Each number is 50 + 10 x the weight over the matrix's rms, rounded and kept within 0 to 99. Layers, rows and columns count from 0.

# layer 5 attention output, 64x64, rms 0.0992, rows 0-63, columns 0-63
38 57 54 36 41 58 46 39 49 51 39 45 53 46 46 47 62 60 51 59 56 49 52 46 52 56 50 39 41 33 40 41 35 57 43 60 65 39 37 56 59 38 44 50 59 56 48 46 43 69 52 51 45 53 48 59 42 52 42 45 32 68 40 44
36 39 57 42 54 55 66 43 46 52 45 48 61 51 48 48 70 51 44 66 50 49 46 40 40 32 34 53 51 44 41 44 42 46 65 52 51 48 55 51 63 56 30 69 46 58 34 46 51 52 42 44 63 52 44 48 50 47 52 50 50 55 41 51
32 53 36 39 48 71 47 33 43 55 35 68 59 36 47 70 54 50 73 69 43 57 53 43 52 42 24 40 63 66 34 38 40 61 52 47 53 73 30 57 40 42 54 48 70 45 54 38 57 53 38 67 58 55 62 57 62 57 46 53 40 63 48 36
41 41 60 56 38 49 57 50 45 43 57 57 53 58 43 41 57 64 40 47 51 43 56 45 52 47 66 49 28 36 47 59 36 60 51 52 53 61 53 58 51 38 41 60 42 50 65 75 53 45 56 37 50 35 60 64 54 66 51 71 62 39 36 51
55 42 60 42 44 51 56 50 50 47 54 52 52 51 57 56 59 49 50 63 49 49 41 49 45 46 55 57 48 55 51 54 46 61 44 59 43 64 41 41 53 45 49 45 45 53 64 54 58 66 52 54 59 52 61 60 62 51 50 60 54 60 42 43
70 45 57 38 49 42 49 51 39 38 37 47 50 38 61 55 64 46 56 52 32 38 54 47 51 37 40 52 61 47 40 53 52 51 48 39 39 60 46 46 34 71 65 61 51 41 42 57 54 44 38 69 43 36 73 66 54 45 50 34 61 53 60 50
56 42 44 50 78 37 82 53 45 76 70 44 41 35 61 48 59 51 33 55 40 39 58 69 34 31 41 53 38 75 63 52 52 44 37 53 33 45 43 54 25 62 83 37 35 59 56 43 50 63 60 53 50 36 55 56 64 41 64 44 46 52 52 53
62 47 32 37 55 44 55 47 60 58 56 60 38 48 53 61 41 44 48 71 46 51 42 34 54 44 41 58 59 61 50 52 52 38 55 43 55 45 46 75 61 51 46 54 55 42 32 60 66 35 49 71 62 52 37 65 31 40 64 36 56 36 67 30
52 46 32 41 50 50 43 37 36 46 48 50 53 36 61 63 33 38 63 45 40 65 65 35 64 52 60 62 56 58 46 51 70 42 50 35 49 46 40 61 44 42 54 43 46 40 49 53 50 34 46 59 30 54 38 52 30 39 66 45 45 56 59 41
42 44 45 40 56 49 56 39 34 40 52 59 55 50 52 61 48 53 47 56 41 48 62 33 49 49 48 42 51 49 52 35 39 54 41 38 43 40 51 61 50 42 60 49 55 68 48 41 43 45 54 38 45 55 26 24 25 42 64 51 49 49 57 56
40 41 23 48 45 45 40 38 52 54 44 63 44 36 50 65 36 46 68 48 45 47 71 46 70 46 57 49 49 60 50 53 56 48 39 40 44 37 47 39 56 62 38 59 48 67 41 45 41 59 49 38 46 50 47 44 44 31 52 40 40 60 43 62
57 56 44 56 37 38 45 55 58 53 42 59 38 60 52 40 28 55 51 35 52 45 42 40 59 68 66 51 47 30 56 55 59 60 33 70 60 51 57 63 53 50 51 43 41 53 57 55 53 57 42 45 53 29 51 53 46 48 63 52 58 46 46 47
82 43 49 24 73 38 48 40 48 26 39 48 57 37 62 59 66 31 54 50 32 53 54 44 35 49 38 46 67 45 52 40 47 48 51 59 72 51 48 44 57 46 48 59 51 49 52 55 45 69 62 48 64 75 29 57 44 64 53 47 45 50 48 44
36 46 61 61 54 74 64 48 51 52 45 53 56 68 39 51 56 64 54 50 60 60 44 58 57 47 52 63 34 51 37 45 45 58 27 25 55 35 64 44 54 38 57 42 61 45 78 47 22 50 54 58 73 54 55 48 27 60 53 78 53 37 31 32
48 53 25 51 56 56 51 49 46 41 44 52 41 57 42 48 28 55 46 50 57 46 63 34 52 37 51 56 57 46 63 51 46 35 43 67 56 49 76 45 44 51 35 52 67 49 36 34 40 63 30 63 54 47 45 41 40 40 51 50 41 57 56 47
48 30 69 61 47 45 57 50 49 53 49 60 59 61 50 50 56 39 46 21 57 52 41 56 60 58 70 63 35 43 42 50 27 51 48 63 67 50 39 67 60 28 47 47 44 48 59 63 46 49 48 41 63 32 54 57 60 58 41 72 41 33 29 33
67 61 51 30 54 42 40 58 42 36 49 54 49 40 64 57 44 44 59 53 36 48 53 50 60 52 43 51 56 63 49 64 51 42 52 49 57 46 41 62 48 60 58 54 46 40 36 60 68 48 52 50 54 60 35 62 34 50 54 23 43 38 72 39
66 45 71 64 50 41 57 64 57 45 63 70 47 47 47 54 66 54 32 58 52 35 55 58 30 42 51 40 42 57 60 43 36 45 50 40 59 51 58 50 46 47 70 45 51 35 57 40 48 53 70 52 49 61 30 53 28 56 54 51 45 38 52 51
52 54 37 23 61 42 42 38 53 57 41 50 46 40 53 51 47 60 56 61 42 52 56 57 57 56 35 50 41 57 33 46 49 43 54 66 46 46 62 36 49 63 56 51 43 57 31 35 53 68 49 47 45 65 29 43 48 28 56 21 59 63 66 68
46 48 50 54 38 46 69 42 56 53 44 39 50 63 57 39 43 44 47 31 60 28 36 64 47 50 69 47 45 42 69 66 63 48 41 40 55 44 48 64 54 58 53 46 32 47 46 63 41 55 43 49 50 40 46 63 36 51 55 39 39 40 46 26
65 45 48 38 49 41 59 46 51 50 42 45 35 44 64 57 55 51 55 63 28 33 61 53 46 36 48 55 45 64 48 51 63 39 51 35 61 36 54 41 53 32 49 36 52 33 57 53 33 58 67 50 31 57 44 61 18 58 51 64 40 42 35 47
39 61 53 59 56 66 69 50 44 52 51 62 55 55 51 44 42 53 53 47 53 48 38 51 56 53 42 51 54 45 52 49 44 46 46 39 44 77 37 52 40 42 14 61 60 46 54 53 65 31 44 47 81 35 68 62 65 59 34 65 42 29 30 52
56 62 36 48 47 53 48 53 56 57 51 48 45 49 51 55 56 57 47 66 50 46 46 47 47 51 34 47 58 44 36 55 47 36 67 54 48 51 53 54 53 67 55 63 50 55 24 50 58 24 35 58 70 47 46 47 51 37 57 28 72 36 69 48
49 63 41 56 48 54 54 53 61 68 51 42 37 50 38 53 55 68 39 69 63 50 38 48 41 40 36 48 59 57 42 39 70 41 54 36 61 62 42 36 40 72 64 54 44 41 56 31 47 60 58 47 35 51 51 45 36 71 42 29 39 63 50 54
48 40 45 42 53 45 64 39 48 56 42 44 62 43 46 55 68 55 52 48 46 46 56 58 50 51 45 61 45 48 35 43 45 39 54 34 47 43 57 59 55 61 38 59 67 48 39 44 67 37 53 66 42 63 37 53 35 50 62 27 52 54 64 45
60 43 38 40 63 47 32 56 57 40 46 33 60 42 48 41 51 35 53 38 65 56 31 55 41 58 53 58 62 61 56 68 68 40 39 34 39 46 43 41 42 48 56 44 48 34 51 62 43 43 55 47 36 47 51 53 38 40 42 38 51 44 54 57
63 48 53 45 52 37 54 45 52 45 48 60 41 59 54 50 43 46 48 55 56 38 45 43 35 59 52 38 49 36 55 53 42 44 76 54 43 45 49 58 55 49 24 60 58 47 35 54 69 40 51 50 74 69 41 65 41 30 65 42 69 37 60 61
69 52 62 68 53 40 57 53 60 35 49 65 39 54 51 56 49 48 50 58 56 32 53 64 42 54 44 46 46 53 58 48 76 32 62 41 38 49 48 33 59 36 53 50 37 38 37 59 43 45 42 44 47 56 42 56 31 38 58 45 64 51 52 44
42 46 41 48 53 41 42 57 49 49 60 39 61 36 47 39 54 51 42 60 48 46 56 31 32 37 45 39 61 47 56 44 61 51 40 54 54 46 43 48 60 52 46 52 44 53 35 28 48 47 34 51 52 53 40 38 43 48 48 46 36 69 50 43
47 51 65 57 35 54 53 43 63 55 56 53 62 65 52 60 52 42 54 41 48 53 41 64 58 61 71 54 38 65 53 61 43 55 50 56 47 62 34 42 52 41 64 39 54 47 59 58 56 54 58 52 58 48 52 60 53 42 60 46 57 48 50 49
43 42 49 57 63 52 52 54 41 54 53 62 41 47 41 39 48 57 42 47 60 53 48 50 50 55 51 51 36 54 50 52 49 58 40 51 59 50 53 49 53 43 48 41 47 45 68 49 45 69 63 32 41 50 39 43 44 65 51 69 41 40 32 53
42 54 47 54 58 51 59 54 58 68 57 46 50 46 59 28 31 48 50 49 47 42 40 38 45 39 37 55 57 34 53 62 46 50 43 46 65 51 50 47 61 45 47 48 40 51 44 46 38 51 28 57 51 51 49 41 54 48 42 53 41 58 45 31
43 55 46 43 47 66 29 40 37 46 43 58 61 53 59 52 45 44 69 47 31 72 59 46 50 60 50 49 52 54 43 52 47 63 57 50 68 58 50 67 42 39 56 33 73 38 60 34 43 24 32 84 59 63 50 55 45 51 57 66 56 48 57 25
54 45 57 52 56 56 44 60 48 21 55 62 51 57 47 56 58 42 45 51 61 61 42 41 44 50 52 56 65 42 58 50 45 51 32 46 55 67 37 30 59 61 37 54 37 50 49 52 59 50 44 47 54 44 57 55 66 47 47 45 37 61 45 58
56 54 63 53 67 47 42 56 44 41 53 49 64 41 39 52 52 57 37 62 55 52 44 51 38 54 37 45 56 58 56 37 38 49 46 30 53 48 29 49 53 35 46 45 66 35 55 44 65 42 67 58 47 71 39 49 41 41 54 47 40 50 64 53
55 52 44 45 47 31 36 44 62 49 39 56 48 45 40 49 40 48 52 41 55 47 47 44 60 62 60 46 57 45 56 45 44 52 58 47 54 50 49 40 49 68 57 59 54 51 35 38 52 36 49 43 55 49 44 38 41 39 51 40 63 57 52 56
67 51 46 44 63 23 46 58 49 47 48 41 55 34 52 47 45 42 48 45 38 50 49 36 60 50 60 46 61 42 72 42 69 46 49 64 49 53 47 45 57 37 35 34 61 48 52 53 71 50 51 63 39 62 41 52 38 43 66 49 57 52 63 46
57 47 74 35 55 37 47 79 56 24 66 57 47 44 71 47 63 25 48 48 42 52 43 51 53 37 50 53 66 61 69 65 53 46 54 31 56 40 49 62 44 27 54 38 63 31 58 67 34 50 52 64 46 63 51 64 37 54 58 76 44 44 45 31
63 56 51 50 66 56 55 55 31 33 51 45 52 53 60 47 32 53 40 42 31 50 53 26 47 56 45 63 56 31 57 42 60 42 55 43 50 66 53 56 38 37 55 44 54 23 60 49 69 60 51 73 42 59 41 69 37 59 68 53 48 51 60 46
36 60 43 65 45 61 50 41 57 60 58 48 42 54 37 58 36 73 44 67 57 42 61 40 40 45 37 47 42 58 37 36 42 60 49 62 53 41 47 44 61 34 47 38 70 64 54 29 52 56 40 68 52 64 55 49 57 48 57 66 49 74 51 29
55 55 49 43 63 61 47 43 39 26 31 50 60 50 56 54 52 37 62 34 47 53 58 56 47 48 40 36 65 57 63 43 55 45 58 57 53 63 55 63 40 62 48 55 54 41 44 42 57 58 53 42 52 42 48 37 48 75 45 40 36 59 39 58
51 58 58 54 54 53 55 58 60 68 45 56 39 64 44 49 63 60 40 53 49 57 50 73 45 70 43 41 34 52 40 42 51 40 53 41 42 50 53 63 34 46 48 49 57 51 52 61 47 42 64 38 55 67 44 55 46 50 58 49 47 33 43 62
40 60 54 69 54 72 39 60 47 55 50 41 57 45 42 48 54 53 45 37 59 59 44 59 51 47 55 47 45 57 45 65 39 56 47 42 46 57 66 54 57 38 50 32 59 48 62 52 67 55 58 57 42 59 51 63 49 44 69 53 68 43 62 50
50 40 43 48 62 39 56 51 39 45 51 50 43 39 45 52 64 53 47 56 56 45 59 62 53 52 51 44 38 52 54 46 55 46 37 46 46 36 38 52 53 36 59 51 64 49 42 44 47 52 54 60 48 56 38 53 25 46 58 47 49 59 58 40
55 58 49 52 25 51 52 35 63 49 26 71 46 58 57 64 46 49 65 52 47 36 55 60 58 49 53 31 51 58 47 48 53 39 72 68 52 64 43 31 53 61 47 69 36 55 32 57 64 52 35 63 63 63 54 57 54 42 45 43 65 61 51 52
38 50 50 61 55 53 71 50 45 60 58 39 50 45 43 41 47 65 40 55 55 41 54 36 47 39 48 48 43 41 55 43 64 48 53 39 69 52 54 54 69 38 37 44 36 40 55 46 51 40 48 48 52 54 36 51 35 43 56 57 45 36 47 42
42 54 53 69 55 72 64 51 44 55 52 58 49 50 54 40 37 54 56 56 54 44 49 63 47 44 29 44 55 57 56 41 41 54 54 65 56 60 60 41 54 44 22 47 62 56 62 43 41 49 45 46 62 42 75 38 76 50 34 81 42 53 21 60
51 45 76 63 49 53 49 58 43 50 79 40 48 47 61 50 60 41 45 50 39 52 49 54 54 35 69 55 43 64 51 53 40 75 21 28 27 28 48 34 42 27 67 27 58 48 71 38 32 78 70 41 13 62 49 63 49 45 43 58 49 69 51 67
47 51 50 42 50 40 62 51 48 61 65 52 47 39 54 52 31 62 42 57 32 42 56 26 54 56 48 57 49 35 44 45 38 62 64 33 53 56 46 61 53 53 54 64 52 49 62 54 50 49 62 39 46 47 55 57 50 60 46 52 58 46 47 54
40 44 58 54 47 59 62 55 51 57 52 50 58 51 37 48 67 56 41 57 60 54 42 42 42 49 55 50 49 34 47 51 43 50 50 67 53 54 49 65 51 48 56 25 60 53 47 54 71 34 46 71 40 54 45 52 63 38 61 48 59 50 75 51
46 35 55 41 54 43 62 49 44 47 50 60 60 55 53 52 64 47 48 59 57 43 45 52 36 49 47 49 39 48 47 58 45 60 41 57 53 44 59 56 43 67 57 48 47 53 41 50 47 57 36 61 52 43 47 56 54 42 57 37 51 56 54 45
43 54 52 50 55 35 46 51 51 50 53 52 55 63 35 64 56 45 40 44 61 55 54 63 55 66 65 49 31 53 55 58 48 52 48 69 58 45 56 39 42 50 25 42 47 58 53 42 54 65 64 46 59 75 39 65 70 24 55 39 35 55 57 76
54 39 48 45 60 33 60 51 46 48 49 42 49 50 62 43 53 49 49 54 47 44 44 56 49 40 47 55 50 42 61 49 55 39 50 55 57 57 40 56 50 36 38 36 41 41 48 40 59 39 37 53 63 53 49 48 62 33 49 56 47 44 49 48
46 42 69 54 59 60 51 52 49 50 43 62 63 50 52 56 62 51 45 49 45 55 52 58 38 52 34 50 44 52 41 42 36 53 37 59 57 46 45 57 57 35 53 35 40 62 52 53 46 50 48 40 59 35 50 48 59 52 51 57 38 46 51 46
41 47 46 45 40 56 39 58 45 39 54 61 54 42 52 59 55 38 55 57 56 54 51 51 54 43 54 51 59 60 51 60 72 57 53 52 64 61 43 48 55 41 46 46 46 38 57 65 46 38 44 54 53 45 67 61 48 68 48 62 52 44 39 35
56 42 61 60 64 53 63 58 49 58 62 49 53 41 55 48 52 52 45 48 41 56 49 49 53 38 52 60 55 52 62 39 44 48 66 59 58 54 49 53 39 72 63 49 53 46 51 52 56 72 54 54 24 54 61 65 58 54 39 32 42 54 60 71
51 56 42 37 50 50 44 44 57 67 44 50 56 47 48 46 42 57 52 52 48 49 46 42 53 59 43 54 42 49 32 56 53 54 51 45 53 38 58 47 47 63 65 57 46 57 43 38 28 48 52 39 42 55 54 48 43 51 34 43 43 61 42 56
48 55 48 38 48 36 43 63 51 42 72 39 51 46 49 53 58 44 43 72 58 57 51 49 48 42 57 50 57 46 60 63 44 41 48 57 55 46 49 40 54 54 44 62 49 53 47 54 51 39 52 50 54 53 49 53 45 57 45 62 56 41 39 48
69 55 43 48 51 31 38 42 49 39 37 52 34 46 62 47 28 42 48 30 36 30 46 35 60 49 45 42 74 49 56 51 53 67 46 36 39 62 27 55 40 32 52 36 51 42 72 39 52 51 56 57 45 55 50 61 49 41 55 57 46 60 53 47
54 51 57 63 31 59 62 43 44 50 44 50 51 53 65 48 47 44 66 35 39 37 49 52 51 36 50 48 63 53 53 51 68 25 73 54 56 41 60 40 59 62 23 60 47 41 38 57 46 51 54 41 51 54 50 60 51 47 33 37 47 44 47 62
49 60 40 54 51 56 40 47 43 40 41 39 42 46 52 51 42 42 58 58 65 46 50 58 53 42 50 48 63 53 55 57 65 20 52 57 39 18 52 39 29 52 35 63 65 49 26 52 22 55 47 41 22 39 56 26 32 65 22 59 37 58 23 57
48 47 48 66 50 65 53 53 36 47 35 66 52 57 49 51 56 52 55 33 57 60 48 55 62 45 47 57 55 45 40 52 60 51 52 41 68 70 46 33 48 67 50 56 38 30 67 48 40 61 54 51 50 48 78 67 63 70 36 61 38 55 26 52
57 34 41 52 49 36 67 39 55 58 43 48 45 56 54 45 44 44 51 36 54 38 48 57 55 50 65 58 44 56 65 44 34 56 59 34 49 41 51 46 57 56 30 57 61 64 59 59 29 55 63 19 52 49 60 45 62 50 27 49 42 50 33 66
48 60 54 56 45 43 46 51 62 54 48 41 45 62 52 45 58 44 58 37 62 61 46 57 62 51 63 43 47 49 54 53 59 50 59 72 51 71 57 63 57 52 44 47 44 40 42 64 71 60 34 61 44 37 56 65 55 58 54 44 57 52 54 41